Part of a small language model's weights.
Architecture: learned and rotary positions, untied embeddings.
Each number is 500 + 40 x the weight over the matrix's rms, rounded and kept within 0 to 999. Layers, rows and columns count from 0. Numbers have three digits each.

# layer 9 MLP gate, 1024x256, rms 0.142, rows 323-431, columns 128-255
438542484479508537507467510500496449533482457476492473520486521490474448591547496576506529498466427500506464529561476539518495497492462493452475472378504495504419474568472529529475501428515525479486533442460462452583504449450507464414584457494504435506417478537539482582473571480478478475533523454503443477476599440435502516457524492504519516558459446462490501513528502452585514433540
500546518501525492453429419462550488511530536562501515512506537534553507467536457519480405512483471481470518488466579510499511452473453539470587432568420474488521524457465477479474535535546539532506513518528477543425495543564464576522462569485486506442493513539393456481625510590505529522503513477436498448502484445427440609410428561533538516519541516504461551467457538454389511517506
561498608495480515554585525483541506487491473565498536498477526526475480512455548405456559525519454483468460544544489487482465587483524532438463484552562518557579477543440510490550521429450447507465486520539450568443486558467488485515500458403494493414598590493492434455448458543530468538444480477565454519479566490471497504517577466479531515494536473512522467514483503515574553522414
488549516512556476529456439532570537440537489504468521527535504499498500514470532515496479540519527446505487456518502538499475515501532487477432534467511512468514536518500484423541487539567471524450516478500481515514572446500420514513458502438472518524536478556446488508459468499471466545466490470503472460511504513519540504478545536494533497439491550430498504524459490504476484411472
491499499491490496526507493509499501506487498495499517493506512510509509508503511497484490484506484493514499502500508490507494504502500491506502510502480500502506503498476499509504506492496496511474510478505503496495512501474492508486478502482502490500503508489510512494502471502510498495505496495497506516515491502493501495507497506506507499496501513512484511504498495486504506488513
492458470492544474563491526474523524468552527526513540488486510425478532492448518431449504509439480495519480449468536514479476478524507500468555545491500528496500504476480544476525471496471470515553550529515529557521540501539527517478483536537451464443470525489572466464494486542463528532488453489517529516464493511446552504483528504475440450477485467522446512448501501488460490504499
492459512506517529488494567486451519523519508468477503511459565555592549549459515540542561518435486509474483496524475493524458569530516505491488476548517520489458521561535423594536462463455469543479549510506506488494448548456529538460489475539492538506502432453496541528460568536469510572558476455462426513488569474495520543510491451525546550541538476463499501559493471495546546529482
497467487568545503488515502471487541428425547562475452547479528523489600426547566479497538539464460453512421509518574445439465514490454489446479478473480463504512578549470537603547533501483516451460513486498463471502554483468453479514540494508471516498556479551487493450472503571518569454472509490467469469533532504516528448507496545454508491579512525504454522481511507504483518493532
507498609558534467527465434554599529555421498508545531417461557527457561513496427433511494455478538567493519466491537483463505519518501458516501545463505498526476524501411460451409448495524526509495494497508458455556587498461476525527470479442484519489519401436558522577490532490468456477471520501491465483485577468493549458507490454500454483463460497501463441459529527477537539542472
584496587557525629468515486387539519452523483524506494511545476511494528493459553570460534408555494527549490469546468491544431524475516507547558500417448495544538531571488520475412427446535446458520499519549490553555474552450541516496598566472503501526452455512509483503473515456539513516487517524443582528520442453534567515548501499547452501591531469468437606521528465452489532471453
502562569444536518525479577528510607421456488416509572562535464549454446440586521520518416570497532493540454556483524542451366428516458542456446538465504460549476498499507433445433549454460519510509453507478548422492493438569521509551532507546531506513476475541552485498483448455510448513513463448551526485479580486461457497477451439529425488595565528525500568562535435493479509533495
507445488457493470498482488489494417505471503484491494513517501504423535494529511507477490511470461489497519514434493462467486504547524484514553500500505487478441496523453490447506490532523500582524499511542499496503535554486482485483451528525516510456474519527507484534486499578472499474491502465486495563507513449528591504523515486537475477533520525545474479470521512532538542524466
501507513475456459449539472535501477489521478442523531430555531512513485453522525534515468495518459444548502518499502495445501485557517548489494463512530521480532508495439499479532473488525500513506525505500494482564469524485553466529461472541456476526539495462503534500471471512527461424503446467507490473511513476490488508451463486486490483530558505492527541498472503444486502476534
506497498529487487495507502478508488507491494475493502516508498498510504505489484506526512526514505485510509498501503471494526491491502492492497516499506522514496516495517520496519508500502476505483520502508499485493508511494516523524492497515525522482466494511495492504511505490477511502485499488493494484496523510479485503490497479478489511510473499524497489506524523501495488492517
525370482532490628454472437448533578506508593564508465392534508525574463545428578475427464478515483437486538447535494550580460424496434533581514513561482463392470497514530560453603553524522612532494531503458520473484509586446527500478454475511524422529640506467483513517443542506546479460503502401492453524445454439432516507509504509468612472433478572516509514483504528517521545502528
576535537482479518451481513516394503501478532478470516537512527505478540514519536490426562532484539465459512530571397469519514498527426473467408557474459477510507437481469509486536569536583495518412392531453465543582483485512546553490485505508529483501509515528552472523487480514558599496417529510563544461509466511455536553447497486471492554486528401509465492394483570497481512566597
469540559500436517548516544434460534466509540519472457534533505529482533475522535488434553499515476481523482492509476534485480497528519479528474486515471441490483458441517519507533470506480510474470557567514530451467466547502412511486493447535476483516567449514570476510438513459502494575555488485526524490516496491431448464460476517485523510556539510502533484516485551518390501583492
506495505503502498501502495498499502509505501505492494495492496503498506501497494502508502499495496496494498499502499493506498501505501502497504500496502502502486514502498501500511495491496497491498492502498498492503506496497512500499510501495500497505498504506498509494499503496492497492496509506503498495503504507495491497501494506499499502512505496497498495508501497511507497504501
488484485544427512445528482556511498520550546494537485390570482474521521545541496529501477508530484464434448543485504503509486501545464532458504448516515543449537439550516492492520495512536512530458447523538491481523584488510507503448496500536477424539496537550460548522455463440456550540493490493485480530525522478497629468487484588494471480525470567542517503612545486403528514492552
434536502413421454521440463525451548504614493516502466614450500449466410532546485495505401505445497547504472456469517496502470466464466535401536526628390448507454480512466521506468508476568507466493536524600442426536489500463512531492542544544466579607477492557427544420483593545466515551476401443487480502570423499461486537535468409478524569554424533524517480512414510522478499499462
483474440529501499503577477513469484483504436510574569508521470517495481572466536496476493521501476552430392509496524472544525530512505529505446527460564452481444463461495548514518471487546519493478500575506472500456546514505530571434485522510501536482481527559500457541467520476433472428522432457460497440513532440469498513442462540464495522520533526535475497450505556563515517503512
553469526465530496507528480466480495455569460446563530472540547577524551518509485510580493490455542466554554493434508431455509528503484503514498558487477505525522502491464474446533521505486544503518519507495515457459501434510446551458531427474509442508489496535499572564497393507499544483467496513483527458481550475481478462517543445501514453508508400467456458482566471495492554463504
534457487513533522452518491480422540560487495575506468478490473496576551553440501534356514523501473507454445502438491434484505447558464544502391517538586518488443469471467480497466571473523561422511500496445426446457413577558399431448542490598486530514508523610459486493546512458462514467477536486487598519515514538509464493493493470523534483522536510456618445495479569573554547472477
480441509405455484495573542489521518558514448512392535507405428505559541504527431548557487527447468547408485529474455545472458500510509457529503549532507518542482487579471446452528458483514547504463478587525538488473452527482569601560464483484497540485494458494472577493539499508396576494520467537562476484575505476454373438572513462469545577503504459464492463392489538507492508535476
449448554522513511382536496519449497502466409404504527487524463584518563473457530524500478517453499384453453472427549490451523459489535485440537480506476464505508467433534508528460408551535494486577546487510482475526558506509511500506531592525512459477546550526524530450505511469515518500595546484481531497509398561513556460454524474469499622492480470462507491559581539595539485552486
580378582546504494406538524545489504582484489407513549494518441494515496567511522527463450475472485442529503562526520577548424492599536467429500466510581540581439584438585475468469463520497509454544512543512547488484532428524467466429410441578518471501617599526467544528504431476430509481456539538527507475478501502436479524512532490410504584459459451483540465573545534549547501569446
471530484430497485500620451610498496540476448508494492432572527511502521503479499531535521519536487559549568508522467467476526474457540447506486522432486531446479511455540457528570473541589480541510516546493429480470419514472567468620455519399475509518462418513455527459422443513419514456501530491478506557511542524558480507555572557452543414491542522430512519469530575483505484577520
509483499494494504496519542507485520492527483513444493549527473496473529454408485438526541502538502609587501384500490522502504543473519474492540452473567522543474458525466598450547532545527543500531458508502470485470483541467522417487521479500438558486491502426460491498498487510503529598490498569570486507500528529483430520454451507469529464472555518465551497524451516447488518476580
531569497481451445483530490459519543496430522528464536493523538488544556447498537510571498455510471485571556463480529548490551441533482479538527509478534553517485455474503493505507451484419482442440448450505489425446483462551476513482554601500469475383463534456476571466552565553552489462508489625429457415529565498459449481487505507522387544496561466470542593514537474551488557509466
519449481429426535462505501416554493476554481504467522462441531419468510543446456520483512493589559547520448447507499490496404475489631483489573522486517476492444435505470510414528385520542557465420467478534405447488401476588481459515488515616480536500537487530503490529523510540479581479453586463498524449529498498467506559495537453514380518490485483568410540551481556420475420554489
446518529505495498476512472567490428449538499526487486425498500494494518508545479534475576534443583498423467487517508467482466455458563503507516490466536546507504476484516493525485533452526536521483530529494516544522497490548520410479447500518599576562449518464526491516514523503491524568484529564477478540512519484527451536506531515505456512443492528539513477490485505480519500507529
465493420550452567584519462481487509490561462593473431449493514428526496448588483452517457494518468476390511485503511475493470426556508490447397469524517548513475415525514522524524506494538467533590428572456559441537465548496490600463437537534482517484434493455420519519489447470515523487530466399492522569491484509543374511466439467435572473382484433475441549532493514527517587443478
525449511532489498529502542471530420389459432449518498517491545533523439516555524441494548432506416538545500489530408474490449521513486524444490541499505575578484469497466513502515473423443427464510424541496535553526501453438523508469546486462468516549496560488467513505523487557467511483561553505427467492497514478504528563524560511530466493440509505480478500475520522512541503500477
456480434513441562489442495488484453447531516518471537583554471464485495473548510502500479556525509512530489502521512472488456535482513546476559475499534432457464491531498496547481433483538512470511476527454553499514496497477461541451525541496445456418511514513513537489517496522491469520512503509488491493473448489511462477520527469546544463590569503470490521480533500476544501484567
550428476466480515464508438456449520536487486533498516461503562524430520474453508557495511490439468507465419484564493523533522506596526535445515467583532462506556508522466559482498468441453461513462457541471514475536451499462537385466401477451482486495468440484433488507407485462565509459529539477555506519499474533504550574547497535537533485521386509504470455503452471456523437528505
512550534445561535508434533536437503463511403511605484460454510512475457597585468500561452531534520513491481500465543509522525460494474547398515505485522570477357575552518528450495524543425460506561476564506469533525532523512512526498491400519486484491469533542546440495459511444467494516472540481482556548474484487580489442458455480516508520469478533501554452444440537487585508479466
450489476571565539526488561475582503502531480556447493503476474514469532475569564489495389489434502522536532498517506486562473552481489535489457476458450500518501601573557507506493552441536511519475557477470534422525501483497474472445531548517542535464491492535493452524479457595486562468472477455557511513417462575546426509528565513444489562529416429492569548463481557517518485453461
514540506525467476517538585479490463436424481509518486529519551481530454500569462472462439539493478491532518489527563474508509457478448539466500525494497494503522426532511537398489511419515499501514462548523474491492474618486519426473471441526517459477466497548423550557552459555475418494450474541529514463567501516404542468572543370486414448439453399462492448530528558481535539514535
551521498508521517433487476469476489583530433463479520608539496596474441432444552475509404533517473576552557439488448490533439513461507434435513486471493538487506464506547506514514491537445505533472503495557529516503556574473599519435520578449562474492463516516539450504417516490523521504430536455636511458495470565483492451546465556524571559516582442460430478466470551476458420485466
542439457562570414445509478468500534504517514562408507465398494434373393543486457472610607501481460488489537479459518502521436414458517477527531577549541594473555521487495432531518486502538444438492506438400477553321526535531492567547523465511615443484509376572540519552511509475467503461508519467504533479531505404499450493574536500432498454474500498553550513403448481459451523568515
509430440533449486480497457479463485474437491460496472429443561463510450442515520492539460500531509519513461483550523482487515584484513526542455561461499457541469515535492518440504506527488528450514518502440475521408497470543507497495450518508496487449520515532503476545436467526536486511549498553549547502521534452469484495512591484461451544478522512492509438520488483581462539453462
566501575547506484479613501492476575497512522507500420498501561521560450509504469526556485604609509549460493575461548425582524496455454435478417478522462492570482472481544497506555491568594564525547552552523578544554465431374622547453517539513526497510468517463536433596487451535550533517461570517601530499471495461478498412414547458492414480489432430583450486410539483513461516433542
492517543491518502429492512496501587491535522525421537493517483493476517518474535473576452466495427520466469540497530544452488457496479450472507538508509402474505513484535475475536542454520526458592487525529447477447493505522507441504564457459534526502530488524517438506483529512502478504490442552487508573456565545473459464494532521498517533451418460502488448516506502602541511473511
458487421468502531470488415507501492515441476517488534523530509524488517500552453502431546503499514434503565502398514563498420423534453490516553498521500480461557463538497525451529444570553458479490454432467400522539404452470540489488453511551510472478571464575505526508446504567421445514536541545446410479500452509413440502536539525446498455523517526492482444468421509509526438561542
464483498537453500546409441509523513520497480433492489494514491483495482462477441548446481508547477432400476478469471589526509435446476463550510557448490571482509489461507505439534524482484523482505631521547440450439527483502480545484413562566507582499553442508530472562497499558565550546506523418526516560503552506486554507547409507499480509505553480455615530504596606489463500469540
548561463483498514430520539518485509450502505597486589524504533509477438466501559528453533485408530510423517500494512535423502509488477434493527516491454502498484495516559604474462547551453521463455553523485540577527511526473568441565461536570534555424487479427520433510393410515535508568517501488436496510503486558482449455514411516540463567475488498479543523500495547557460465478574
498506505504508488470508498498498521507493490509494498508517492490496511500491499498506478514504496492501499503495513510495506511476496482504509494517494483515502506505503495505510497514509498502498500502471490483498493510508499502518485517503488497491500503487498493501510502491491488515492499496510506490505501495503499509500488516495512492495495500492512514489501508496493498494493
552440575541469506508541519564473514532448525432481548531528447554537515484491526453474451461490515441453447584507529524553522562520529480522530521501495507544486506474499523537447510464526403468524477525515501467478482451506525482511514443544486500468510500520480486541449429437476531514478493463492513493549503505452502531498490462438487550488551454407501482508527580551427464560511
457519467488473435497504564515578562509510477548553456523457543463445447524460502519548540519566448554461516537486514407458478525457593523513600573550472448372497476549518497479518473508508460467503441446508528530468465517445461558472578527578500524461533554536444504521391497490509514491518546430466510521510492529496502476581494481545496502404485438443541463425468470539544468487495
497513524554477481534491543491490499586497447487525470515448523511481458522532483501538476470528569551473503525522490491480526548494528475488447486477476488485509461528503444519524492556583478490480461571497531518611476478548451513455481502484536489587491451488470506491513501463476494507495538538460501477540536464547502475526487518488582481493528502487554494524514508511497487538561
541499535458454522520463464566463481568477439470520556522506441548438522508524547502537516422462438576497500400479490451489530465532533478437502453526484506551471528533469490555547457485477513488535497506538460535608529414495540466539534508523599542571482495493499468518544514441440531459541499490548489544542470506523510530491493463464480556520484476521452528493521477444538620522518
515499513515504513495500512490484498505518503519504502502531507495496515516516495504496474512514508493490504481522496514498497490500515503502512488504503500531535513503486505486511498495510513478489490499483527486532511511519497528518498478499482481504500491504516483487486495510494523489479490534499487507498514490517492501508495483480495489503492506507498495488500513476489504492511
558436506537462405570547435493542451459494430418477496503536538422462383563440458443500546465526500489464416466532534454473445453534476492409536446523469463468505466523448457540538510481429514506556468530521565455505557517517452550480532514550494500508556404401474540494438474462498500474516478561567489467473496490552452463604444539499576495534522554442454445471557538517512426452494
465478470500528460471452484508523514470475442524498544492549497517482492492488470495486428499523504435473507501527466532483561508496519456551424529504519499531506462563476505489539498504522517502503513495485504521436449491517514459495537527497482541524569495496522455510527496421466489497481504541535487529518427507475495480502470495507449530461497453518500505447549446497491496520484
519488500509519494533471551509465488442516489486509489475509481521513504521496518477474505509511490515503508510520509489467483515533518523520533510523482507497452455512549535519507526499519497480508506511524515480488512459482503501514503509475506497511502498501504488518485506520503502448514536510480482514502512560464497478487516472490505493489488475504515530470461499505526489513558
481454520516526549534480429463498498500543535566458531434482454547503569555451484522451519511499564550580553483500518422471485461584596493435542558531516442476408534467556450531434332374527482413522498447409532555370545451530530483523506488519485444478447541519490408486467490427490561515507530510559507525526549460542407515439536465454528449570487486482514421467521546467548532517499
514509515504513517483504516506506473494504501503493512486497493490492504505507504500498502499505502503507500496495495493526510494505499500497500502496513488487500488499496506493509510493511488518485496510487503495510500507489493512483493500501495513511516515502509506509504486513493516502483496504497485513503504493513511495487499487506488501503488511515511514486495509501485500512487
474459476507531535510451533489487481478565547481499541557431466452535557563556439467493498462488422522510538515569573544520412502470514496533434495516565520455498505558508535527485474597524490500491487514463435436453572515503509481494460561559475479471490446545485478504495515546605525429424432464504490520560537497527515466488501472536466544537472533499566506515534440480526539539516
446472497531499500495508475470526535478498491550473524463458458543478541537504521541513442450484520459491536492490488490506504531519545545463494469476536501552515495471507488528506513519489509567499500481459486474433454543526471428469507454520515525503525498489518523531571469525556496521543527565568546460491500493474507455455539491539549528507558486532507443462520464467506487530451
488546510507494529497535450489483521492568424512539497502533554536504522502469502529523498495470488546485498496441431520532504489479408462452520566517489518560514482456530548467533475491514500590486531510527524499462495479485526473469525504486506511530512498477472526497506502508524512484481514462505504542470520527443502486434495486509492508542533499523476507497464468485480533512495
480508493459462532478485471543517413463496572489488494470511505551524536523449491533531606417523457498471461509580517470458529518481515391497552568562562598512516432530438471529574510497487479460484484537429464574454437485555491616417528550467525457485432542438413500515489543540527500473526440491476559428575480506536503547468561530553566458479539556502509586510450448527610461493528
552497454517550533506543514473505472565545504530554454513587490524472462468440568463481536485509353477445501434500511530503550464508489473545499516547551460543570489534517532443521526469483488484450464544516486513486497579463490497572541451472500524468452417524438516559444439492390567514536565471494454522513531491502479473540486543477464496553467531471452507511546522495500505556484
621513431504507500527501487564515480562485520576475508468486494507459463460363548470501511493465564534458558474445511527518497456483398497490553483479461506504528491448517523426606519556509462580522557472444512520444432566552470442455520501507526539507520552514478489526503518490565478536481512557454560454496513441430521512516469505455482451548449514493518439452452564459507513518544
493517499490503486511491479505484483501514506507494521508503489494496503480498503514493520516525496486498524513496488490525498514473502483491505492491513480500476498497491504502508514502496505508500497494501505494507515490505498489507506488509504508509488499504508502499500517500500495495487500494500504509498498508511497489499498494492485485498490485504477491496489543499499503485497
549457544534520459534495511517572517463478510491472521481506474510433487538464506479548524506490506502466471487496449492534508502504424463505471516490524488518512490518512537508415538480475548549539453524516533469466541502506544531538521472478546517546468531446497519498439483492474515522535478543566538424529503535487520508508483461505510472458482484457560437506477478462513530482526
485522429462598430476472436548535513512488522528523530506375634518493607589479534481469499602500530467448519500504546582524495521544425475458514555586526466524452494459550481473518505526486558470582552471534463510422421536498505553454474535520539537471494451450450515401538417450535490484466531524479448457477557434453633523489431407462415527481543433494582490614476507426436424550466
511552473418460505522529508506476584581502487455458519543532535522511443459422497443509550521499487468481548443403575599444534498461490512409551461469464502417531428509503488462479535496460466465505468555596500542494532524536476559566472473459552559510488552599390453472533543375493502419463586533458538453488476501441551481495487468541474540581487542531524476428463526521496421423573
469554487413510505504533514499499459439482435536518463520432528518547529551413573535543568491517496524583465527446525552482407548541402454412509453494475490468551495444512445497561436504579542442421452527507496531492599504555491475428521524479520486468494502567458482675467500536404479578499484562465592463522514468502574521511443521493431518499499519483498530503484413512450485436496
475531521466433514458484526512444516499522577547525460505430523555456453491475404504416490557561480483481492553526505538482443536533505424441509428498523577479517511466477440453513526495522499531496538509509457508505501479479483495488472413509460416475453481435492542500524546492483491429448523437507541496542541549486458501474496483453446412505562473571533475521541502454526467459448
494408548540533428414519439524519558508541508458446640491527521560607533540454515503521522378412475548428500501553552454465499554555550475511447410484462585471435486554455511510502575462485459535564413518514354472523502503566518532532573491485551495531531536573406546421454445500443522465522542512463543512521551450486455490437489399480438482529520334438512441484518467560410555562469
468485376529427476461542474539482512563465474502565506470492479567636464471488495498497501509564515497433483519488522503530405505597440603566559439504464519547455490524496435500559506503458573497476573462541489501508425530510512568487512505509447497544500555410507548508508468492406545447494513456514475482518607570431483445487446474497466467499503506586506544565559586569490510492486
486464514452526440458416474476503493456430507484528523444556472491559509507466464508543572422452521566472509446495467506482441570506492534512529439484495458508503487561477525473552477543501454541510522532519495510491435474494467458448525482556435499502517477500447506470524485512514498512408456545595486534445534528458487474464480469465442505469489468486509554431458516496496523489487
632527542532503462467490511509410531430536508481506481501630527527534501527590542502514410499526518480514511446570484460491513517530435516461486451475524620620590455528499446487507468565466462516485549529523509543558482529471462527531462573463543432523528581505524522430518572425574456515439466485498503479413526449511525460514556479475524524504486538466464487466484510559574537542533
501517546459460454517435480495536506521463448585472531485521573498545512520459533386522555504531448477483506530456503520489560510494510507536462525484503542523470509551469509486471540576555496582435489514470541447492446487393471484541478466471552481490529534511476486525449479548488419571487519436426495491454484465505610512519600446542492480484554491438511467497527494462530492468496
455381515463415557554478558522433534535542515558528478535546396563420458535527492521495532494460489554605513499494569464405511451433493486492472459466584562468513503525456574550450472518430462525471516464536426530472580514551454556534465485576530563540508512513479525560498454547524482474479472460463590521550531558512518515538463489456484568535489460499497591471490528495513486522489
532468505542491505538527599421517505518469498522474483560373453512556428468599463543538420480561535522486547496502451487548550478451424429435541575497422497524537476457470450477468458541573568496393609520459456465563460525557521512554450432396476456539527565532487494624562560516427500434499497463552531458514505559525573564499496438454486409456510563551602450438398476482496415498536
501535510507498483462488543519538446439483522462502486500497550513512537530528502441458480501523497518449513466530504508463484484499497498513459528482540509543566494538514492513451527487513552510503524497493506463491478525470532540480544474467495483497446560512483516488494477511515477486497491526451502479454485493501499469511474512492518475481489481476486473494485484491484549494471
512566519502458522506497480535542540439430485466493423543566484479459458534472470453421465567570517454514504530511442455508488514549472554509520551551561453515616455500497470496360465499518544523433497498461478438507454435500509567516547484546528481456442506427465434528420475484492528492479531606559545473468534594429501417532452478507458525475517516459543648500431480591492550573486
481380558522518559431527490487360466466524460549484520459561515471463497475557510385501450405429497521414573585427541518456475512623506546507568537484476543473462468485436494529536515511488491544481495528490497553462497495444490561487505465530480430514520604476473430476361431461540482518549519479524510517487436523459458491531525473607478510493517518486469398521502521497466513513528
649471564502460456387566604572474493512501483572576531568515506441481571545512478507511543527566515525552452564405494569548548492475450573489491529481549481439472569476447535423551503532465524462485444409549579462530489490494474500571571464459471416507450466469467520533534455400478555540463560512449501496503430528598395483534586527566442545502536454407578576579463502500574460505484
424496481490459455561491394489473433482577517548471563495463516407524503508529444562493550523519534461517458572514486510529506487526438467534549429518526480572525563517507513498502479461453479467540538577479487496440504418569546497405519449590467515493506516536478511516505517433451548459459481475536546512556591463478428504541511545499461529472573532521457415535555493528545554496514
475436506517533467524540497413494436430453480543532482430505567526502536565510473536532428507508519518456452461448481526493442505506508465448517434530531481524499520486524517574534476439493555494551449602537586544535502566483461530474488589561494488542520493520581548422459547487497481521517561468491473532485490404489516523461496471482483471521463546562509532558562557501475523428512
517506482502509502509490521498496503512517503500507496501491503516497515505502511511500502498495522497520517498484503499490488499511483508498517505493480508498504475494503485478503485516501492498490479495476489504486496526498486518510496503517491493519496498505479487496508506497505497509486490512536503495500502499495504498495505487507485494505515501501494503499502504496492509511508
372545512446504513527476447530507511524546498470486559528532463575496429498526580511489482475529507502538551511439524480539515384474454496487470569478508505533508513522556404488497431505467468513543506539468501482440547507537454449531555452522509552488558534460426518525487399483551476540569525487520461454462531466548444432493437510518318497543454490560484441407495486559520534488546
443563433476581533475443530404523527568574461491540474555502527548483366482506532531511490551406459503569473531572556493404505472495597533504406513499482501504561517513446525472450504475508505539485495468447499489495521515592484495541571446506413515336463494508519532545500511524534487529436483473547470500546524553463577533505466467473529466448478479520520525551522523488487539470466
493619437514491490518482517502454510576451536605425571464446443498515544574394387493486583505464440442429502608426528597505493487443527476463450513614469426503449494451439502451431527535477547538484382558401485532489547406564606495474519430553560571533421479525498494506486574605501485432530473521496606422446510466482362521537446590459532532550529460494457445477549502505534500458468
568474415543446444593556499410469532469507475490498508495517434587528490472532464518492405540435464460529501452476578550559522503515560569487459469512470550596496481468501641528547410504440472507544485574513495487438421484528508610515539505521397582532610502493461526476485544557432542533454450539593431499508532584430523612511456499413531447509553507453600518547442544439566525574526
460501466454534468474462486553488540467474500559557480467488535536507538517488434462547538438480490468444537542495503526475514443512529511471545480461550526499478478549531452478565483474481519532596499536491513560461551467484481476499506494447496476460573474483462552497446477516576515509411555466486441517455478554530544478428585498509472517497522477491530558495515523501546548507507
509461516488495550542468468484577409567462477526521516467536486518581499438485527521481517419532489450471569448496417484419521548516495490503544515520499487523465478457512533423533524454511580512473533480550522479494465500510469455512508489482486431517532467471493508543464493540508501490513460465503519527496494582530461503534507516538472472501533473462489535482490575477603446465436
527411515467433543461565528525344502491511398547488476507563537529541460471504569497477444507565501503511513529455566512562471537519491443548493552497480526490459486429484514530504478443491555456497515460434485450477499555505557507472528497440475471500504462502547477490534522483501468497479464466560488512469514480473547468471517471515528523491506473475451457572515517499463400518506
552484509466525498455488513468453514475561502548550477474498532527540514509549507509503549452473467492505505541501507554490513507476466495538498500552493500504464452486527513468520469517489492543520502467525495507500470497453492484517514522480529514500469499458486510520558482467519499496478478469481485526532505494532517515454481488542483551510499499515528487487466513486455519456499
504514499454414520504510576527448509485447477440430572507541512460529523474453566508479532492486491524466525472423380592481435472425533521538446514493497580532433514518429403464501543451494443465446488483461524487465447508504530480392495458566543549516538451417436567456464493570481532460468554490507511455556555493443537582576507563511543500499481569467522571423450507521520590454491
505554506468577569461421441482423495519520507468498533441512458542453557492574535509501529514542538473480500544461512481542479498478512513513413471455407437312469518512539527438544539471552558442503523470490497480403527467531516511507515477509532517526508504509419461492566461489539517484550543497551518438581480477502464519489430469454437441502513473572553516451424501450476547542547
538562420504460533482431495453506510406534458543513481546506440411507454539536522477481467599496555524533474524513414494474459489412427456482461513407561441484432453488527539485460527484472417520561482471455529497472498438443563493461524502492544523492477539444498504535488460462472486537563506475564498502430505533521553466516451553519475512492470555547511516504492482429592496463474
505417527593508512521509494551517432523470527455501525482437471465479520473558487470549464520528534578547424544446435523522485419535505533453548519484405417510594502468607422528533468486574461488513501491380490517548488549564526453579508564531523471529513501540496479506480444467590512550488526517486515525532480542470552490479508492431480567520410553499468510422513531511517511496422
558515556548477466494426528535450515484487436517465491517547577450425536481513531631510468499474497486498442536523539464547536490447501550458462557537572518428474487473482560481506483440451428544497513530517484576462533475530590551495471502501538460456572481454486603545516558510561464518537530506581522542571500484391482401560445461479535507500529547484598486532489480548541475540541
492479472472476514501523532514560531494476492522532493454474493551483404502509435471447508511502506479542560477464571413559536534503443455500461519497502495473513493514430508481530535524486456475508536468513507549485452498488466518558436502474497486488531527507527470456521464545536443504416460480524479488463484538422472495512511551583585468538469562539490472479436463517525523457491
494504503498501502505489503494508511513501504493494503506499504508497503499501496496502496503509502499500503502507504509505491509515498502506506492507504502512504508501490494497507492508500509505508500494499498495500498510494500491504492486497506496481502494491501507489498504504496491507512502510494500498499497489502499503507491506495510507492497504493486487494505493495504489500502
477503564488443547482481456493533534586501518545442460508552474447553531618572452397461477465510480525484523504491480464479543483521486562454407557523507528530567569444525489459525497534487568438474448562515560484666566487473579429461493502477569417435596506486587540516461439533542529482499626442527434503498558499471498427511596582456488546565508490446532502488515487473542457533464
463487518493426488508462504442495462502443410510493503510597530474562503532485509493507435483491508535487491503505514441500476487543550470503548490477477530498523401497492461486492452447500534514485469488549495538437439509444568438551481533464520496518488558497503455523465494473412543485487494553512455497513474491540499524508447407521555475448512460525535519499543488450478505475508
489559557515560518515477470485463531494551464483468525476488496494476518481475483502545532495532463532510488511537501509515535525540512476503526506480533509469495468534496532486505490522496541500507514496510493514462531487545502491515505457498514463501458442507484445492493516489484530476483519465516556540477500493450514577467517505504491466534498495493553492499521505462466483530507
466506519469501510509487512502513494500513504493504496514499500500495498492498517522504510514515519512501498527512495503504506507497528494514476527486527527498473478516486483488494491503495485487506500509518532482505533487528516490515488519507509497490499507466495516529477525497498487506510499496503495516520511513524516500467515528505504531504499488488497516511503491505490498523548
519539408463540476563475516490496533534506534463473519488524526501523539574524544515534517568467470474519567506513474483602477447528501526479543526493571461469450470509424509479553458471523599497528550513520467487452548531493482496584489528527470529461440446554553518491504542467504559596568486482537550468520498447520456492544492518575436502477432422478454529511473546445497519478520
473475489525497489425506543474504486516505493481542489523491488485512515559471489542547496517475550454451533423551576491449556508461510535546500518576454455529483516551525481555504537457511469515466509498503518520512561466485506535478490507491445528503540516520495496471452408470466520530506507551461522483498519422469508498526514469487501452467544460540471479466539486485460481584543
443430553496544564477536473436476490506543430516551428492475489513531463439541522467520466527495427441540480506550504510510492432492521481488471513453485495523451461484446548533487478544511539463513455517568494512502516515532508529484536514610466510484508500524514491496516464500505515498431541484461490493474438495424496478494536485500464519505534523448518457430497518426474531526517
531538556481489458455534463533534476573547532510509567462531473564397636452508513493488541476629468468501558455448483499435544487467519477373500517477457515480422505560495482548487470600507462524546494509486439555460529453533498561458391501516578560478485578582494460559439532510499443625434526453561535491509436488575529446483497472460411527575455564481411485466450516600546519556504
533498480500498481545485463510492521502500516547510502482517513518509529470497499513508514511490529486480503515484509480492517512506555517528492520479519499488534486475496501504510476475515513499503493525501505476504526501527543506489508453501512476534526516511463468486504483491485529523511512516497505500514493507526535476504507524501509463498495505504520507494516497504506517483505
468505517469492638534458559385508614447514449462561509542501399538450461527568538471488508505409495644542504506518457480495573445449490536420516428469441501535477471546575501568424581534464568496531461591524426492518470530482571534570486444452569495532517530509543474503565501455503507532613533471485578479454436493532528458506503579475505531503494438447434460502436474417495515520502
487519507506484460490481489497537496486491517486510551511478464515521492515504469465498535521502480496500523476517552534483493490499509497517479466471509531498501484517514512504485511489480494479491489497528536565510495531468483495540469507487483491527507503496506490462524489499518498498475513461473498472475540485528503489503507494488506555474472528488551475498520501513549506485460